python train.py --num_hidden_layers=12 --hidden_size=96 --num_attention_heads=3 --num_key_value_heads=3 --head_dim=32 --intermediate_size=256 --vocab_size=3822 --hidden_act="geglu" --norm="rmsnorm" --norm_place="peri" --norm_eps=1e-05 --positions="rope" --rope_theta=10000.0 --rope_fraction=1.0 --qk_norm=false --attn_scale=0.177 --bias="none" --tie_word_embeddings=true --parallel_block=false --extras=["capped logits"] --init="uniform" --init_std_qkv=0.0599 --init_std_o=0.0122 --init_std_up=0.0599 --init_std_down=0.00749 --optimizer="muon" --learning_rate=0.00583 --lr_mult_o=1.5 --lr_mult_down=0.7 --beta1=0.93 --lr_head=0.00861 --max_grad_norm=0.5 --warmup_steps=200 --schedule="wsd" --decay_fraction=0.864 --decay_shape="sqrt" --final_lr_fraction=0.0 --batch_tokens=8192 --max_seq_len=384 --doc_mask=true --train_tokens=89550000 --max_steps=10932 --dataset="wikipedia_en"
Each number is 128 + 24 x the weight over its row's rms, rounded and kept within 0 to 255. Layers, rows and columns count from 0. The size above them is the row's rms in percent of the matrix's.

# layer 9 MLP gate, 256x96, rms 0.144, rows 92-101, columns 48-95
size [ 98  96  94  95 101 105  98 108  96  83]
[[140 117 127 102 142 176 130 131 155 112 158 108 160 143 115 125 169 111 124 130  85 101 120 135 112  82 144 114 125  86 168 152 151  93 114 186 110 186 132  83 143 112 159 142 119 131 108 148]
 [120 116 138 119 141 123 122 133 135 154 153 101 154 133 100 128 145 126 133 146 168 130 156 110 125 164 126 189 152 167 146  95 103 147 146  67 134 146 129 163 137 131 121 121 150 121 174 129]
 [119 100 135 115 100 125 101 106 108 116  99 145 157 122 149 131 134 159 181 165 153 138 146  77 122 129 120 118 148 117 122  73 123 161 134 140 177  79 121 127 144 143 124 153 139 120 126 109]
 [155 150 172 123 153 140 127 152 139 150 132 143 146  97 128  98 117 123 187 142 113 105 163 156 111 116 139 155 128 155  98 125 147  89 140 117 140 110  95  69 160 152 120 132 143  99 122 160]
 [123  94  98 132 136 140 162 127 102 139 138 141 106 166 110 129 126 109 183 143 173 123 107 126 150  91 158 181 109 117 118 162 127 142 146 122 155  68 106 120  70 135 134 112 110  93 145 110]
 [118 132 133 113  94 126 164  99  84 102 104 110 119 109 172  80 106 132 127 133 117 113 101 156 129 117  77 133 123 181 125 117 173 149 146 131 106 135 188 152 121 102 117 133 155 165 141 143]
 [ 98 127  76  96 172 113 139 181 152 110 153 131 114 126 134 131 144 136  94 140 180 115 128 102 141  91  83 145 119 115  96  95 137 117 102 174 108 177 151 137 114 163 144 110 115 126 137 138]
 [112 109 124 168 176 117 155 161 152 149  94 148 136 177  88 164 173 156 123 127 122 104 143 127 125 158  94 105 144 162 139 110 182 141 128 128 123 126 158 152 158 137 108 147 139 133  83 129]
 [106 166  90 121 140  93 151 142 140 113 107  93 113 145 138 114 166 129 139 157 158  97 112 125 147  82 131 124  97 135 114  97 128 168 125 118 155 141 136  98 149 132 144 120 109 108 155 104]
 [121 126 125 135 126 123 128 144 173 158 162  68 119 147  99 118 143 152 117 123 134 125 123 119 143 145  96 129 162  87 112 106 101 118 143 116 135 111  92  96 133  83 149 134  73 203 120 128]]
# layer 9 MLP up, 256x96, rms 0.138, rows 92-100, columns 48-95
size [101 101  83  99 101 106 104 114 104]
[[136 183 165 146 127 137 118 121 113 127 125 124 130 119 118 154 137 160 112  81 115 127  94  91 113 140 145  84 148 128 154 104 113 121 144 130 140 133 157 122 146 130  90 111 109  66  90 141]
 [146  88 113 116 115 140 131 120 114 141 141 110 129 119  65  68 120 106 162 124 142 134 123 158 126 181 131  90 126 158 120 112 121 183  86 115 110 110 135 154 150 131 137 109 123 131 132 135]
 [127 126 139 173 161 120 121 120  99 119 165 112 153 179 133 166 121 125  92 141 109 161 168 102 120 144  94 146 147 138  85 110 137 142 140 179 106 114  99 129 111 101  89 152 125 128 138 115]
 [129 130 179 138 148  55 141  97 150 107 107 161 149 126 120 139 121 125 168 123 173 128 150  95 150 160 101 141 113 128 160 154 130 124 196 165 114  93 154 129 144 119 117 153 131 153 137 113]
 [ 84 150 118  94 134 123 134 158  79 111 140 107 120 119 129 112 137 115 120 139 162 108  90 157 127  83 106 136 147 113 126 120 100 123 175 150 106 123 136 159  65 130 179 117 141 117 150 112]
 [127 142 133 125 113 107 131 105 137 113  97 118 146 112 154 128 149 131 126 127 142  88 137 150  95 106 147 138 139 142  99 141 147 187 110 110 154 114 130 128 169 105  80 133 142 119 138 125]
 [159 126 132 127 109 127 107 109 121 127 149  73  74 144 188 104 132 111 134 137 165 121 115 137 127 107 147 113 110 118 141 107 132  97 114 139 156  98  81 105 126 178  94 104 149 132  97 126]
 [ 84 125  86 133 135 135 124 119 136  91 136 140 142 141 114 113  80 130 141 181 141 134 138 146 103 133 115 128 117  97 112 144 146 158 133 132  80 141 163 164  85 133 103  67 153 141 146  90]
 [140 124 126  88 132 104 115  95 184 159 104 143 121 139 138 118 132 144 139  97 123 112 125  92 163 136 117 157 120 118 131 132 124 112 129 167 116 139 149 117 161 145 114 120 130 112 129 119]]
# layer 9 MLP down (transposed), 256x96, rms 0.0545, rows 92-100, columns 48-95
size [ 99  91  94  89  96 109  96  98  96]
[[121  97 114 117 159  92 136 133 148  83 124 152 125 130 125 147 156 120 146 139 111 131 139 137 117 121 144 154 118 124 154 114 178 103 104 182 159 169  98 128 152 120 144 128 167 160 136 137]
 [151 157  83 137 143 139 147  89  87 117 108 156 147 162 136 145 141 127 149 107 153 106 162 130  93 125 163 154 137 137 135 134 132  89 155 154  98 115 142 161 151 137 107 107 126 140 110 159]
 [102 125 128 146 125  85 129 128 111 117 100  96 115 145  87  80 111 149  74 126 109 115 100 173 121 153 127 119 110 153 151 122 112 100 151 129 127  99 116 107 114 123 144  95 118 119 167 123]
 [137 134  95 136 106 181  92 162 144 119 130 133 119 157 108 125 149  96 158 172 135 112 100 134 142  98 133  97 142 131 133 116 146 158  95 158 158 118  82 166 143 154 135 123 143 136 127 142]
 [111 111 127 127 134 143 124 122 114 154 149 133 131 131 143 180 134 100 107  96 157 117 152 127 145  99 172 145 124 120 103 151 173 120  82 118 106  98 148 117 104 146  59  96 110 140 156 164]
 [146 100 155 148  86 148 162 129 125 115 110 120 100 157 143 107 123 119 136 124 144  88 177 142  95 144 108 122 115 160 168 151 172 139 133 111 120 125 139 116 167 116 111 132  81  76 161 106]
 [130 146 142 128 167 148  98 140 150  81 139 133 131 133 122 136 109 144 106 144  74 160  92 160 156 189 135 123 135 108 152 134 107 124 123 125 131 165 106 179 157 125 149 168 105 111 164 155]
 [146 104 122 150 110 130 156 152  90 131 153 113 133 140 118 184 106 143 118  95 204 164 153 104  99 131 131 126 156 120 113 144 150 130 122 161 147 163  89 171 152 110 150 119 116 149 145 105]
 [108 150 152 122 156 127 187 154 122 174 118 117 151 134 152 104  90 197 138 148 112  82 131  94 114 124 100 126 148 122 120 137 147 117 142 110 119 141 120 113 139 134 169 125 119 183 144 126]]